config.toml
num_hidden_layers = 15
hidden_size = 512
num_attention_heads = 4
num_key_value_heads = 4
head_dim = 128
intermediate_size = 1344
vocab_size = 8192
hidden_act = "swiglu"
norm = "rmsnorm"
norm_place = "pre"
norm_eps = 1e-05
positions = "rope"
rope_theta = 10000.0
rope_fraction = 1.0
qk_norm = true
attn_scale = 0.0884
bias = "none"
tie_word_embeddings = false
parallel_block = true
init = "uniform"
init_std_qkv = 0.02
init_std_o = 0.00364
init_std_up = 0.02
init_std_down = 0.00225
optimizer = "adamw"
learning_rate = 0.00115
beta1 = 0.95
beta2 = 0.98
weight_decay = 0.19
lr_head = 0.00874
warmup_steps = 308
schedule = "wsd"
decay_fraction = 0.689
decay_shape = "sqrt"
final_lr_fraction = 0.1
batch_tokens = 262144
max_seq_len = 1024
doc_mask = false
train_tokens = 1173000000
max_steps = 4475
dataset = "wikipedia_en"
Each number is 200 + 20 x the weight over its row's rms, rounded and kept within 0 to 999. Layers, rows and columns count from 0. The size before them is the row's rms in percent of the matrix's.

# layer 12 MLP down (transposed), 1344x512, rms 0.0334, rows 760-778, columns 128-255
107,199,195,195,200,188,222,168,179,179,192,190,188,210,192,206,221,206,225,194,187,167,181,205,222,194,197,225,179,234,212,190,217,207,166,204,181,208,242,234,196,237,179,215,169,197,188,210,220,265,220,193,184,205,192,171,204,225,187,175,240,171,214,175,199,175,183,236,179,186,199,224,209,207,192,173,192,226,188,211,212,201,227,223,192,184,189,189,172,199,219,197,167,216,218,202,207,196,191,170,225,187,212,223,239,240,192,201,217,178,188,184,230,195,190,185,205,184,233,204,200,176,139,210,177,217,210,211,175
099,190,188,223,203,227,186,222,174,205,206,182,169,199,199,175,205,185,211,194,230,206,190,187,194,223,155,158,172,194,221,193,199,221,172,190,203,194,217,182,185,196,220,173,246,196,213,234,199,203,205,168,200,219,214,141,195,207,189,210,210,207,220,156,201,198,210,231,200,215,189,184,166,207,210,188,199,197,179,199,205,159,229,221,204,182,177,212,198,185,232,187,239,197,216,214,219,241,207,192,216,205,212,184,202,236,174,188,206,190,199,217,199,188,207,175,220,229,204,179,224,214,196,213,193,185,199,193,244
088,251,205,206,198,196,200,181,149,192,200,197,208,177,195,207,185,209,236,158,202,213,238,205,178,220,246,242,201,204,216,184,232,210,196,209,190,198,205,192,192,172,183,200,162,156,190,194,214,182,193,210,194,199,206,199,231,212,198,192,230,203,186,171,199,222,197,186,154,227,186,168,193,188,209,177,169,204,179,186,218,239,188,206,188,189,210,214,194,204,196,219,195,199,203,188,205,216,195,183,212,187,235,182,193,197,204,184,215,201,213,199,185,180,191,203,177,219,180,220,186,195,229,198,209,219,206,210,198
105,191,192,230,214,187,237,209,200,180,232,196,205,209,143,194,181,226,250,187,217,201,191,193,200,160,199,236,200,209,164,197,236,231,213,184,231,180,210,180,219,193,177,206,186,226,216,183,213,206,179,234,211,185,228,182,185,208,230,197,226,180,191,189,200,197,223,194,234,180,199,194,223,207,202,188,235,184,211,191,239,190,215,208,176,204,177,248,217,213,175,195,172,215,229,194,136,185,207,173,192,178,217,212,188,181,205,166,230,174,176,204,218,164,163,196,232,166,179,175,155,198,173,214,176,200,181,195,177
103,191,192,198,205,214,192,172,215,177,213,211,197,179,213,197,209,165,179,157,187,234,232,197,216,223,248,214,170,195,163,189,215,193,249,177,173,197,229,202,220,168,199,188,241,177,217,184,197,186,210,215,220,233,195,230,211,175,214,211,188,191,157,229,183,222,218,205,172,228,178,210,205,199,221,185,204,205,206,216,187,203,168,213,213,166,177,192,201,205,201,187,198,175,219,199,188,188,189,253,212,207,172,182,198,159,193,197,211,222,171,225,194,163,206,216,207,205,199,196,196,213,251,185,168,244,195,175,236
102,215,216,194,188,196,211,206,176,182,206,193,186,233,207,186,196,194,222,244,188,195,208,207,178,186,200,193,212,215,225,211,171,222,161,212,232,200,219,157,205,183,215,255,206,218,230,213,178,164,231,215,179,203,207,202,213,212,213,198,188,202,201,206,199,209,226,216,236,181,193,220,161,213,195,189,163,191,186,182,213,221,189,194,209,197,204,188,184,225,194,162,204,236,196,221,205,210,209,209,205,170,227,208,180,154,156,178,200,214,160,237,198,239,168,196,226,211,207,218,185,207,216,199,226,168,219,207,171
104,172,195,220,210,199,224,219,219,208,198,161,246,237,232,205,225,208,188,190,220,193,200,177,185,208,178,188,217,192,188,173,231,179,230,213,196,212,186,226,156,204,210,225,185,210,217,183,191,221,208,195,197,203,223,181,172,191,220,178,185,204,198,211,189,191,245,169,211,233,199,217,184,210,195,206,198,181,177,210,201,236,240,211,195,193,165,184,208,170,175,199,205,197,240,199,233,201,190,191,181,239,182,203,203,150,176,215,204,182,198,202,202,196,233,223,158,207,164,211,194,194,190,225,194,206,205,193,201
095,224,185,196,222,193,162,184,183,211,221,169,200,217,198,222,192,208,207,205,168,216,208,184,218,194,154,232,174,186,196,209,192,198,204,191,218,181,192,208,188,213,195,199,238,200,211,211,159,219,200,168,170,158,212,191,203,156,193,208,174,215,180,197,227,223,212,165,173,187,205,215,217,197,195,190,157,199,224,157,210,178,217,200,168,191,209,184,185,229,195,187,155,212,217,176,266,204,204,191,228,176,188,205,171,189,207,201,238,163,216,223,205,226,200,168,196,204,194,224,196,184,248,172,208,214,203,204,168
101,213,207,192,138,216,199,218,245,161,222,190,186,169,215,205,196,231,196,173,206,193,191,210,217,209,218,186,175,160,182,239,215,185,188,178,210,184,182,182,201,199,194,196,242,213,196,184,179,189,193,218,208,203,187,203,146,191,209,205,180,212,191,183,200,206,155,215,211,202,212,235,201,199,170,190,186,193,173,194,257,204,205,170,187,215,225,223,199,224,217,221,176,172,208,210,215,195,227,189,217,226,198,174,201,186,172,207,188,182,157,212,187,222,192,196,204,185,173,172,233,209,207,198,183,240,205,199,193
099,213,217,198,214,207,218,166,198,234,182,237,222,214,215,165,210,204,188,246,206,182,211,191,198,223,194,203,234,190,222,189,212,231,187,189,214,206,245,194,205,215,202,205,200,196,219,243,211,197,185,197,190,196,194,201,171,194,178,197,198,205,180,190,231,180,183,171,164,227,194,200,211,208,201,235,171,215,194,173,220,192,232,200,195,217,198,194,177,208,206,192,186,177,171,209,185,187,218,232,174,202,208,255,230,201,238,200,193,233,192,200,189,192,164,204,202,213,174,174,180,176,174,203,190,210,194,213,189
101,182,231,202,182,186,166,209,224,190,184,192,176,210,193,176,192,209,177,201,201,227,193,193,173,206,202,226,190,192,206,198,206,195,194,225,185,182,176,205,188,231,206,169,215,187,227,208,172,211,208,200,216,188,165,196,200,189,222,202,195,215,210,185,181,208,207,214,194,199,208,181,217,196,186,150,214,192,169,208,219,229,209,175,236,189,197,211,226,208,182,203,220,186,224,188,255,176,224,223,179,209,178,222,199,186,173,180,197,189,199,183,171,156,179,171,211,174,226,226,236,245,176,225,213,224,178,183,190
101,176,174,186,222,195,126,222,166,159,194,193,225,164,191,210,194,196,220,230,215,191,178,184,187,191,186,181,201,194,241,216,224,233,183,218,192,195,198,191,222,196,218,184,230,189,176,203,183,169,214,193,198,213,199,172,195,211,217,197,212,209,213,212,185,184,159,214,204,222,205,244,229,201,206,186,208,183,200,191,199,187,213,172,217,184,215,175,225,210,210,176,237,196,207,173,221,177,167,159,200,227,199,161,200,191,242,146,221,203,219,184,197,208,199,185,218,201,202,179,209,213,177,227,171,162,192,236,224
101,207,184,181,253,202,191,202,213,199,206,179,187,231,157,205,196,197,207,184,167,189,229,201,217,214,205,164,220,171,191,179,219,209,193,213,217,191,213,220,244,172,196,179,233,208,208,210,212,196,208,199,212,183,179,179,172,189,216,169,178,197,195,199,222,193,213,231,190,206,226,177,206,221,226,216,194,226,206,196,203,206,206,185,197,198,219,213,187,208,195,203,165,195,193,174,203,233,206,230,168,205,195,230,220,215,195,179,201,214,199,204,226,234,173,186,244,212,212,178,204,219,174,188,209,232,225,179,218
100,200,224,194,185,195,211,192,205,210,186,180,184,240,206,192,180,218,202,225,202,225,212,215,163,195,209,174,193,206,185,196,214,181,212,223,221,206,201,222,193,180,199,193,163,190,219,166,221,209,198,190,212,200,182,163,192,176,224,177,216,208,240,239,196,184,185,209,194,191,206,244,196,211,198,201,168,168,221,222,172,207,227,231,220,209,225,190,206,183,176,238,222,219,175,192,192,191,188,235,195,231,227,229,197,211,181,181,221,188,209,205,198,183,182,194,214,220,154,197,183,194,234,239,212,206,226,190,226
103,199,201,212,174,187,182,207,161,183,212,185,166,245,188,201,209,194,206,191,235,207,197,194,179,166,188,164,185,208,185,201,220,181,173,199,212,234,234,234,213,171,197,205,252,254,197,193,185,195,223,204,184,175,237,235,201,202,223,193,170,223,175,210,178,198,208,202,205,205,219,213,188,214,236,187,215,197,214,227,230,194,245,210,235,223,215,198,198,200,188,223,174,187,183,192,194,162,204,183,207,171,216,223,194,188,157,192,189,225,207,176,238,164,224,219,173,195,229,189,174,243,206,204,164,180,202,190,204
102,208,201,174,182,239,186,213,209,228,206,189,218,214,173,177,234,154,186,196,210,190,207,205,235,210,190,192,205,207,210,201,201,230,216,233,214,197,219,170,193,198,191,130,212,194,191,186,213,201,218,221,170,200,228,167,221,179,217,205,175,194,213,201,173,182,213,160,170,189,217,189,197,210,188,226,185,224,166,193,191,194,224,206,212,187,186,205,204,219,204,199,198,176,208,206,155,230,191,190,214,205,180,178,176,234,217,244,196,213,199,199,176,213,216,193,215,177,198,200,181,215,136,174,220,232,232,172,167
113,208,206,246,214,229,240,203,166,184,188,223,204,188,207,181,203,209,157,195,204,219,195,220,230,183,184,187,231,181,189,200,203,216,220,211,209,189,211,175,185,236,202,212,130,214,208,201,207,208,197,216,211,204,152,190,210,188,178,200,224,207,217,196,208,206,211,207,199,185,216,234,184,206,192,149,209,200,209,176,202,175,201,215,194,173,213,205,169,212,178,187,207,208,215,175,187,223,224,192,214,192,214,213,207,180,223,222,186,224,191,202,169,195,208,198,182,174,202,200,207,217,191,211,202,217,203,200,180
094,216,171,232,198,237,222,198,189,220,223,185,208,171,258,183,170,198,168,222,196,161,204,196,217,210,189,197,235,197,209,203,195,204,200,189,202,162,213,166,210,182,183,151,245,225,209,174,201,180,189,203,212,208,220,170,189,181,198,207,192,206,204,198,202,227,199,210,176,256,201,191,201,178,179,177,171,228,188,199,206,212,197,191,226,203,191,178,170,195,243,206,212,210,203,218,174,236,173,210,196,211,195,186,214,199,169,197,181,183,205,233,189,186,208,223,187,217,216,181,196,193,216,179,192,228,214,187,189
105,186,228,188,232,181,190,184,189,195,193,226,195,189,203,183,177,189,171,201,221,162,198,213,244,207,201,216,177,197,207,195,170,223,227,222,155,184,191,197,222,188,187,195,209,196,185,186,175,198,194,200,210,184,187,212,176,156,222,197,174,217,205,197,223,194,212,203,204,201,216,194,222,188,224,191,210,204,192,195,172,194,212,209,181,218,182,173,198,174,210,230,214,236,219,196,203,223,199,184,185,243,200,187,206,180,233,180,190,205,220,228,206,198,195,166,201,184,241,210,167,189,212,181,219,207,195,170,216
# layer 12 MLP gate, 1344x512, rms 0.0339, rows 761-778, columns 128-255
102,201,179,191,186,243,178,214,181,178,192,219,219,224,211,160,195,200,220,156,165,180,214,207,211,208,244,252,216,220,181,199,196,204,146,190,206,194,176,201,202,211,202,185,200,216,210,201,231,197,201,196,186,162,215,190,211,228,208,212,174,202,220,214,191,171,247,183,176,169,162,197,225,197,219,173,202,204,191,248,163,187,171,183,176,209,195,204,193,221,189,174,208,185,178,179,193,232,224,192,162,197,197,225,212,161,220,208,228,234,199,176,208,162,190,182,171,218,210,228,209,165,211,204,231,228,202,204,186
092,172,190,162,241,206,209,206,164,232,218,172,178,205,215,167,186,195,198,188,198,196,205,203,207,208,209,197,163,219,217,204,266,210,180,205,162,194,171,209,196,171,231,189,211,210,199,165,194,146,208,193,198,204,199,174,218,197,215,222,212,205,189,184,200,139,201,165,186,199,172,195,200,175,221,186,169,197,155,207,205,201,192,179,184,168,229,223,201,183,205,192,196,213,205,201,204,191,223,202,220,200,173,190,221,249,200,198,223,188,190,204,198,209,214,208,208,197,206,205,190,196,190,191,199,211,171,184,207
091,156,172,210,196,193,201,170,237,173,187,183,181,186,238,209,203,204,189,212,202,233,171,211,204,193,219,199,181,170,213,205,204,206,190,171,184,180,189,226,193,232,185,216,211,174,197,227,176,188,226,192,227,199,213,232,224,163,224,178,197,204,190,237,211,207,208,201,224,218,223,210,194,191,221,222,195,200,201,217,192,201,214,210,185,172,202,199,180,201,186,191,250,184,190,200,244,211,222,205,201,209,164,149,200,224,211,218,222,205,176,185,215,222,175,182,208,230,171,216,219,188,183,231,180,215,222,186,194
106,232,210,191,224,176,191,190,173,187,203,192,212,229,224,188,198,218,198,198,211,179,218,212,135,202,197,218,190,205,237,218,225,207,198,165,196,179,211,192,221,236,175,220,184,208,168,203,179,179,192,171,190,232,195,198,183,243,188,229,204,215,196,229,211,164,217,179,200,191,224,223,201,203,178,229,214,205,246,178,219,211,215,210,244,247,182,206,190,190,203,194,198,203,230,205,200,171,185,188,205,242,217,189,185,230,237,233,205,197,216,191,172,188,233,179,193,211,204,175,208,199,179,238,178,220,155,201,205
101,200,174,174,190,182,221,187,196,217,185,213,205,169,221,204,220,204,152,201,187,184,221,181,190,211,210,209,230,219,206,189,222,216,206,213,219,170,187,214,207,234,214,165,206,218,192,198,212,218,188,170,239,161,189,178,179,214,237,217,199,182,196,216,219,197,181,166,235,218,195,198,201,221,220,187,162,243,221,208,193,201,185,218,210,198,225,211,169,228,209,211,170,210,131,232,245,194,175,207,204,224,176,199,193,198,223,167,208,193,217,208,248,190,205,223,185,242,220,218,180,208,198,233,210,247,167,209,192
105,215,218,196,212,185,205,162,174,200,199,236,232,180,203,183,199,212,244,183,190,228,195,149,200,211,200,210,241,217,212,175,187,233,197,172,202,186,209,212,237,211,171,187,156,204,235,205,200,171,193,185,216,197,179,176,216,224,187,211,191,167,168,199,204,171,218,172,182,239,202,229,184,209,207,216,222,218,186,207,214,171,170,203,217,199,179,208,197,178,170,217,187,173,165,163,193,206,204,166,208,209,186,179,218,205,205,189,197,193,184,205,204,223,168,185,172,223,217,202,198,173,184,188,231,210,200,237,207
100,211,211,162,195,197,219,183,204,181,210,189,229,196,200,173,190,174,150,206,188,174,217,200,202,176,214,199,186,215,192,221,234,201,188,216,218,227,180,153,204,210,220,229,224,225,218,223,181,202,180,204,202,184,190,214,186,176,171,211,215,191,201,180,234,217,204,188,176,231,180,195,214,254,217,172,220,210,213,209,202,173,191,191,189,219,216,208,185,227,197,173,196,218,195,210,203,201,202,214,201,187,190,196,172,210,181,213,194,162,205,193,216,184,197,185,225,200,205,201,188,204,158,191,223,158,192,225,183
102,170,200,200,195,182,194,220,185,185,231,207,169,211,230,177,171,202,167,152,185,200,185,200,175,249,223,174,187,179,204,191,205,233,208,193,190,205,183,172,203,185,173,190,204,181,186,191,189,201,214,183,235,161,214,235,209,186,197,215,204,221,224,229,180,227,216,197,234,210,209,213,213,217,170,187,197,188,182,200,195,201,192,194,178,160,232,219,208,199,190,214,212,217,222,215,196,191,228,176,195,208,193,184,196,172,186,213,174,188,185,220,190,204,200,218,224,202,195,241,231,218,212,192,222,178,219,230,222
096,198,212,197,227,220,202,223,225,196,172,233,219,174,227,207,177,203,199,184,256,192,213,216,189,204,227,202,198,176,195,212,216,144,260,222,195,228,220,212,189,192,195,219,186,196,192,150,219,190,206,191,223,183,203,214,191,182,205,202,177,198,199,242,168,194,207,149,184,201,188,180,229,230,219,162,198,212,198,192,218,198,208,212,255,240,206,177,240,177,204,198,195,166,199,220,217,210,215,194,211,203,220,161,207,196,177,193,208,168,188,173,187,232,170,224,184,186,190,230,201,207,190,202,235,172,214,179,184
101,231,208,229,212,173,196,186,197,234,199,186,194,176,239,206,206,243,220,229,208,180,194,195,163,200,194,202,189,195,217,190,194,183,182,180,185,238,202,199,215,211,161,172,207,171,196,177,181,163,192,178,194,209,208,203,214,184,216,199,180,210,222,193,204,190,228,218,209,183,215,182,212,205,205,210,192,207,156,256,211,195,210,197,201,172,188,176,195,193,241,180,233,205,224,179,223,208,212,201,205,218,204,188,190,211,203,204,246,194,190,190,204,180,221,231,177,208,175,251,204,238,209,223,204,208,191,198,242
104,213,200,222,179,176,194,198,180,185,219,215,197,172,219,181,197,198,214,186,169,200,187,193,185,153,205,215,176,182,194,199,194,183,221,213,218,211,216,197,175,210,222,188,179,216,211,201,208,190,189,173,184,202,182,186,201,172,196,202,210,208,187,220,196,187,182,207,199,182,195,195,206,215,198,234,197,190,168,203,195,202,236,187,217,225,170,226,190,217,200,229,160,173,184,170,223,201,205,212,190,220,179,189,205,194,185,207,198,205,225,168,223,215,223,196,210,219,219,179,189,180,210,223,197,196,215,226,188
098,186,203,192,242,155,189,184,157,166,197,218,210,188,229,176,191,202,211,204,159,196,219,184,227,180,174,218,231,199,208,203,180,230,208,215,191,193,181,241,189,211,196,217,183,223,219,201,211,194,208,204,212,230,170,196,186,211,253,208,237,215,199,177,251,200,183,187,225,204,209,191,224,230,191,168,238,176,199,231,194,188,187,194,208,197,186,181,207,207,207,203,198,194,198,225,183,203,228,194,196,205,196,228,212,200,213,183,181,163,179,155,193,202,195,193,185,204,206,201,207,192,173,172,196,194,198,202,174
094,226,202,186,168,191,200,189,184,199,215,214,199,166,213,154,230,206,236,213,219,202,240,189,187,192,209,220,224,210,212,211,230,178,195,191,174,186,213,235,208,214,187,207,191,215,207,207,217,199,207,172,240,199,172,176,199,169,223,211,216,180,202,192,199,222,198,190,184,210,171,190,211,218,192,145,190,222,190,239,194,207,211,204,220,200,200,204,202,229,226,220,182,213,173,193,189,226,219,191,194,221,199,219,213,175,160,212,178,206,185,213,191,201,220,211,206,190,207,158,189,210,200,198,182,194,210,209,190
105,199,204,210,167,226,181,179,168,194,189,214,165,214,193,187,188,235,191,248,200,209,224,194,200,196,196,184,182,177,209,188,219,182,206,184,182,235,178,195,208,195,225,217,185,176,186,211,212,214,202,214,223,187,187,201,221,185,190,183,191,215,200,210,204,199,230,174,242,192,169,201,197,198,212,151,195,173,199,206,214,231,187,169,210,194,230,216,202,203,187,195,214,195,203,179,232,175,230,172,202,222,218,209,190,207,139,179,205,198,187,189,183,189,227,233,196,185,185,182,220,194,212,258,207,216,207,212,204
100,185,192,198,232,186,203,196,196,168,199,207,192,180,221,214,205,176,210,188,218,150,226,195,183,165,233,198,220,190,195,212,198,155,205,251,210,239,171,209,194,225,203,216,167,211,213,170,157,173,174,164,194,196,187,192,194,209,225,212,200,218,192,196,198,186,224,198,189,221,210,175,226,209,202,190,211,178,211,224,206,203,230,193,233,204,197,203,169,185,168,194,217,211,159,212,202,194,200,134,198,199,210,180,216,225,188,159,230,219,180,201,199,190,198,180,193,183,200,184,193,166,212,216,203,189,204,233,232
099,183,168,190,192,195,240,172,202,184,191,177,188,168,231,193,181,216,171,246,167,228,182,167,181,160,203,176,225,195,212,172,204,202,182,176,213,209,209,206,196,204,166,177,189,188,210,199,170,224,170,199,192,226,193,200,199,156,188,183,202,200,185,198,186,238,213,219,198,233,222,209,199,202,190,184,201,205,204,199,200,194,186,202,214,210,206,221,174,219,172,188,204,215,212,215,221,200,198,206,189,184,184,192,186,214,220,173,176,200,230,189,207,204,198,184,193,227,221,220,215,225,204,247,221,179,174,227,194
095,195,178,211,197,190,198,206,135,184,219,172,166,210,219,190,209,210,210,215,201,177,214,188,190,196,176,197,184,200,204,218,235,233,201,172,195,190,217,178,191,189,193,209,229,182,196,194,165,196,225,200,182,180,199,209,184,194,205,203,204,181,199,180,192,187,204,167,198,196,187,194,202,222,206,204,179,199,201,226,188,180,191,192,183,193,209,173,222,256,211,205,205,218,211,161,186,221,206,194,171,214,203,182,188,218,190,199,204,186,218,220,175,190,182,193,210,208,160,212,219,221,186,224,209,212,198,193,191
102,200,166,180,201,189,204,193,233,174,196,190,219,180,181,240,166,212,216,209,196,193,199,208,185,193,202,179,219,185,211,147,204,203,237,203,177,199,166,212,199,206,202,172,168,223,220,151,222,216,191,162,199,173,187,219,205,176,225,179,191,175,206,218,207,216,182,215,230,247,203,177,196,235,182,201,209,206,184,202,215,190,175,225,214,207,188,235,199,198,186,188,186,203,182,203,209,214,218,172,221,176,202,224,176,200,205,208,217,202,206,174,213,221,200,223,188,179,238,220,231,245,201,236,170,228,186,164,221
# layer 12 MLP up, 1344x512, rms 0.0356, rows 761-778, columns 128-255
099,198,193,239,193,217,204,215,193,186,184,247,209,229,217,155,213,205,187,200,178,171,168,218,239,244,204,204,181,238,213,210,178,188,190,197,205,197,223,235,215,232,179,165,187,190,221,195,205,207,251,218,176,169,199,220,208,250,198,197,192,181,175,191,244,217,213,228,137,195,189,205,217,209,207,155,236,230,161,213,217,189,202,171,192,172,188,236,209,170,223,209,140,216,192,159,203,213,185,205,204,174,199,213,200,230,197,198,214,205,190,157,204,169,191,208,220,211,186,176,233,204,198,218,191,178,209,192,179
091,265,253,187,198,238,196,179,207,210,168,183,203,201,166,222,194,190,167,228,197,185,152,194,254,188,205,209,227,173,207,189,220,159,196,193,215,175,198,213,187,227,204,192,179,206,190,189,214,216,216,174,211,175,216,195,199,203,243,221,213,217,200,229,205,182,213,227,215,203,215,185,191,212,186,195,205,207,220,229,185,214,198,176,194,201,183,204,222,177,186,181,215,220,207,214,252,207,212,217,210,210,197,193,219,186,208,209,189,190,206,195,157,201,252,211,217,200,173,154,202,215,201,219,212,190,221,197,214
104,205,154,222,224,226,235,218,200,203,213,225,211,212,192,203,196,229,200,176,176,224,187,205,197,211,223,211,165,216,228,220,217,213,204,201,157,184,227,193,185,185,209,217,233,237,175,225,186,180,216,185,209,217,226,187,196,160,192,196,183,207,209,205,174,211,206,197,216,209,189,212,203,195,195,175,176,209,196,198,181,203,199,180,187,157,206,198,192,198,155,198,181,178,190,185,184,224,225,171,227,165,178,236,190,208,229,194,231,195,195,223,196,222,198,176,192,167,202,187,182,178,182,240,202,206,213,185,219
102,200,183,200,202,228,190,197,181,179,242,215,223,220,214,197,229,184,188,215,189,210,215,195,207,183,175,222,197,194,218,208,236,198,226,226,182,180,201,157,179,220,202,228,201,221,207,193,237,207,206,231,218,183,206,243,153,197,218,196,157,218,205,241,185,189,167,208,210,193,178,197,209,225,236,195,205,216,211,246,206,195,204,199,184,206,206,187,191,204,214,199,197,168,212,215,201,190,175,221,208,210,209,184,171,219,188,148,190,206,171,174,230,194,182,175,180,192,206,179,178,207,189,193,207,232,187,212,164
102,186,176,173,192,209,201,200,218,196,201,215,206,214,233,220,182,249,187,174,184,213,220,188,198,225,186,189,166,207,176,198,184,154,176,189,198,168,209,180,218,218,214,182,179,207,143,204,153,187,165,208,190,166,172,180,190,178,162,221,211,246,204,239,226,179,207,236,220,175,210,197,215,194,241,234,204,194,192,179,185,215,195,184,231,203,223,176,216,206,170,197,211,223,182,217,181,211,195,202,191,185,166,201,177,192,227,183,176,224,208,232,209,198,218,220,188,234,221,210,200,191,202,247,181,192,245,234,200
104,161,202,203,202,192,229,215,209,218,216,193,217,203,221,174,178,231,218,182,175,224,182,205,194,174,214,179,184,202,167,211,216,188,211,209,197,170,188,226,180,193,210,184,211,204,219,180,159,227,251,199,176,204,190,225,187,216,182,216,191,208,201,241,169,227,201,195,195,204,180,158,201,208,192,185,210,168,218,207,224,198,240,211,192,198,239,212,221,196,212,201,225,188,222,218,183,231,230,229,156,158,178,188,197,197,232,197,181,195,179,180,226,217,170,194,185,183,196,231,227,228,225,201,185,211,200,206,192
095,186,206,181,184,226,202,209,187,173,209,219,192,207,208,211,202,186,213,213,245,197,197,204,173,212,213,199,207,192,219,201,195,183,206,217,212,205,186,212,193,211,168,207,193,226,189,163,241,198,198,184,188,182,194,171,172,204,234,160,168,176,262,205,212,199,193,190,163,220,185,210,223,193,155,227,231,200,223,203,191,189,191,181,235,171,221,185,234,191,226,200,180,202,219,200,184,177,187,206,224,210,196,206,187,205,218,218,195,215,188,198,207,188,205,222,237,216,215,195,233,214,173,208,215,183,201,246,216
103,209,193,218,190,206,216,198,203,178,202,203,176,191,233,224,192,193,190,211,227,204,213,202,206,179,246,198,199,171,231,205,180,189,223,184,222,217,206,218,184,198,203,205,206,205,210,206,196,212,213,211,212,184,211,185,205,214,210,188,237,195,212,191,167,199,214,190,241,202,223,185,233,192,236,163,195,191,155,191,193,165,199,214,216,194,204,219,217,198,183,201,176,193,225,227,240,174,209,182,176,206,221,155,217,177,191,168,165,220,183,274,181,245,183,236,201,180,197,184,217,221,171,216,185,220,188,184,162
097,204,218,197,167,197,183,235,202,195,171,201,163,210,238,178,225,206,189,185,191,187,168,227,222,223,216,206,188,168,209,216,188,199,206,241,219,217,220,198,238,182,210,194,195,176,189,196,192,199,173,213,216,217,177,216,206,228,197,207,215,195,230,222,203,212,193,181,190,221,198,211,184,191,197,212,200,228,214,201,184,209,234,217,212,216,177,191,205,198,196,182,226,167,169,216,199,210,218,217,231,205,249,184,202,168,186,212,208,182,211,189,180,186,164,217,216,239,195,208,214,191,207,181,199,195,160,194,196
101,185,182,247,176,198,229,183,217,205,168,209,144,169,211,204,213,216,230,176,208,203,196,185,180,210,217,246,203,206,207,228,203,196,168,194,197,191,182,192,209,186,182,216,205,209,209,233,223,223,199,184,204,224,219,209,190,229,186,160,184,211,219,218,197,244,177,208,226,205,203,183,183,177,177,234,210,198,200,223,183,231,231,158,191,183,211,212,181,226,208,230,207,215,197,226,203,201,196,206,243,177,182,214,188,213,194,186,191,192,212,195,210,165,230,205,207,211,188,220,160,230,216,224,155,222,196,223,182
101,224,213,248,194,180,166,200,235,190,189,208,205,209,199,198,210,205,207,164,221,201,215,220,187,188,190,220,179,189,181,210,256,199,192,198,170,170,218,210,199,225,177,204,203,168,197,213,201,185,187,177,195,231,193,195,187,192,206,211,204,183,206,194,188,211,180,206,198,233,202,234,238,178,220,174,174,197,201,192,158,210,185,232,145,193,185,222,213,200,218,212,227,185,209,235,200,205,184,246,214,237,192,197,163,210,233,201,189,203,234,184,202,171,177,167,208,215,192,185,223,227,191,221,217,232,201,195,203
097,158,215,201,205,201,248,211,220,210,189,215,202,218,186,196,236,215,184,230,162,222,185,197,148,224,228,217,210,216,181,222,204,193,176,184,156,179,199,232,202,179,195,226,161,164,216,199,195,217,177,202,206,181,170,224,202,196,172,198,176,212,160,170,195,180,222,223,173,201,214,198,181,190,210,236,209,213,188,199,185,214,180,165,178,217,167,220,217,219,180,193,192,198,207,192,217,213,202,212,189,205,186,184,206,219,200,221,197,190,207,207,242,219,184,234,210,213,203,191,230,188,195,199,224,196,171,211,183
097,177,209,164,194,219,217,181,165,211,238,179,158,149,193,182,209,197,191,219,197,198,209,263,202,212,209,202,201,216,210,190,242,189,201,209,192,207,196,198,181,217,178,203,198,181,217,198,230,206,194,174,188,161,224,186,207,213,185,184,183,235,219,239,203,206,217,197,190,231,194,193,198,203,205,195,191,185,214,194,148,198,187,215,215,203,165,214,185,215,190,191,202,198,223,247,162,192,200,213,170,188,167,197,209,191,222,221,194,154,207,195,186,220,194,169,191,162,198,199,178,231,206,210,201,215,215,190,185
102,192,223,218,131,211,167,229,183,213,188,186,190,205,222,206,221,189,175,189,200,233,241,195,228,161,206,223,211,217,212,233,220,198,187,196,170,183,209,173,236,209,195,185,176,216,191,236,219,188,226,212,177,189,200,228,174,202,191,181,179,177,169,208,211,191,183,206,198,192,165,193,177,210,193,189,211,215,218,235,214,169,173,249,210,201,203,203,197,192,210,166,188,204,216,189,201,186,213,182,226,202,228,185,183,189,184,206,174,226,195,197,242,218,235,218,179,207,233,184,228,183,193,214,186,194,216,179,177
101,227,183,239,237,224,215,193,209,200,183,194,209,197,202,191,220,190,183,194,200,198,189,200,208,194,215,158,194,211,196,206,208,210,187,190,190,218,220,197,210,224,198,202,193,191,213,196,184,195,226,195,200,202,193,193,192,212,223,210,178,157,203,209,192,207,180,209,169,177,241,186,210,201,221,215,206,177,170,208,184,216,203,221,160,206,198,209,174,186,194,235,172,225,164,196,173,210,227,203,191,201,174,179,207,187,227,176,182,236,178,157,164,200,174,173,160,202,212,170,208,201,214,192,223,217,244,175,244
111,158,236,192,180,190,200,190,201,197,216,219,200,211,194,215,220,173,147,153,233,202,221,238,227,214,186,186,192,189,207,214,179,246,202,199,194,252,192,195,206,197,165,208,218,208,168,176,203,237,223,236,222,222,198,165,203,225,178,202,255,201,189,225,241,202,212,207,204,203,196,228,177,215,169,169,208,207,235,193,213,197,203,224,190,219,193,186,199,210,186,187,169,193,161,170,209,201,177,187,199,180,210,179,191,182,195,207,206,211,198,203,207,212,218,215,206,176,211,187,220,188,196,218,162,207,225,250,209
094,203,191,154,192,177,213,186,209,203,211,170,218,232,233,196,182,225,188,171,182,184,195,208,182,214,184,232,203,143,213,198,211,192,185,182,193,212,175,185,207,167,221,251,211,210,219,190,209,185,192,187,192,208,222,227,208,198,212,169,158,191,205,208,192,195,201,183,196,221,209,223,209,221,161,204,207,219,178,206,219,189,197,204,175,214,187,219,197,212,225,228,173,198,214,223,263,208,199,187,203,228,165,182,215,222,215,208,208,227,160,162,153,213,188,203,177,169,226,202,239,216,195,227,192,216,172,202,224
105,217,197,206,185,197,173,221,218,182,199,182,197,209,180,179,200,163,206,226,153,171,193,240,175,195,246,197,170,201,217,185,197,208,208,234,212,189,212,183,188,208,158,191,192,202,182,212,220,171,196,169,187,215,211,224,172,209,240,182,199,170,211,226,225,204,240,228,176,195,214,179,202,206,212,170,204,167,199,187,191,197,202,208,166,218,181,193,202,202,238,194,187,214,179,228,182,190,172,203,202,189,223,198,183,167,202,197,214,195,207,220,192,192,208,214,228,229,220,176,205,183,210,242,215,162,177,220,181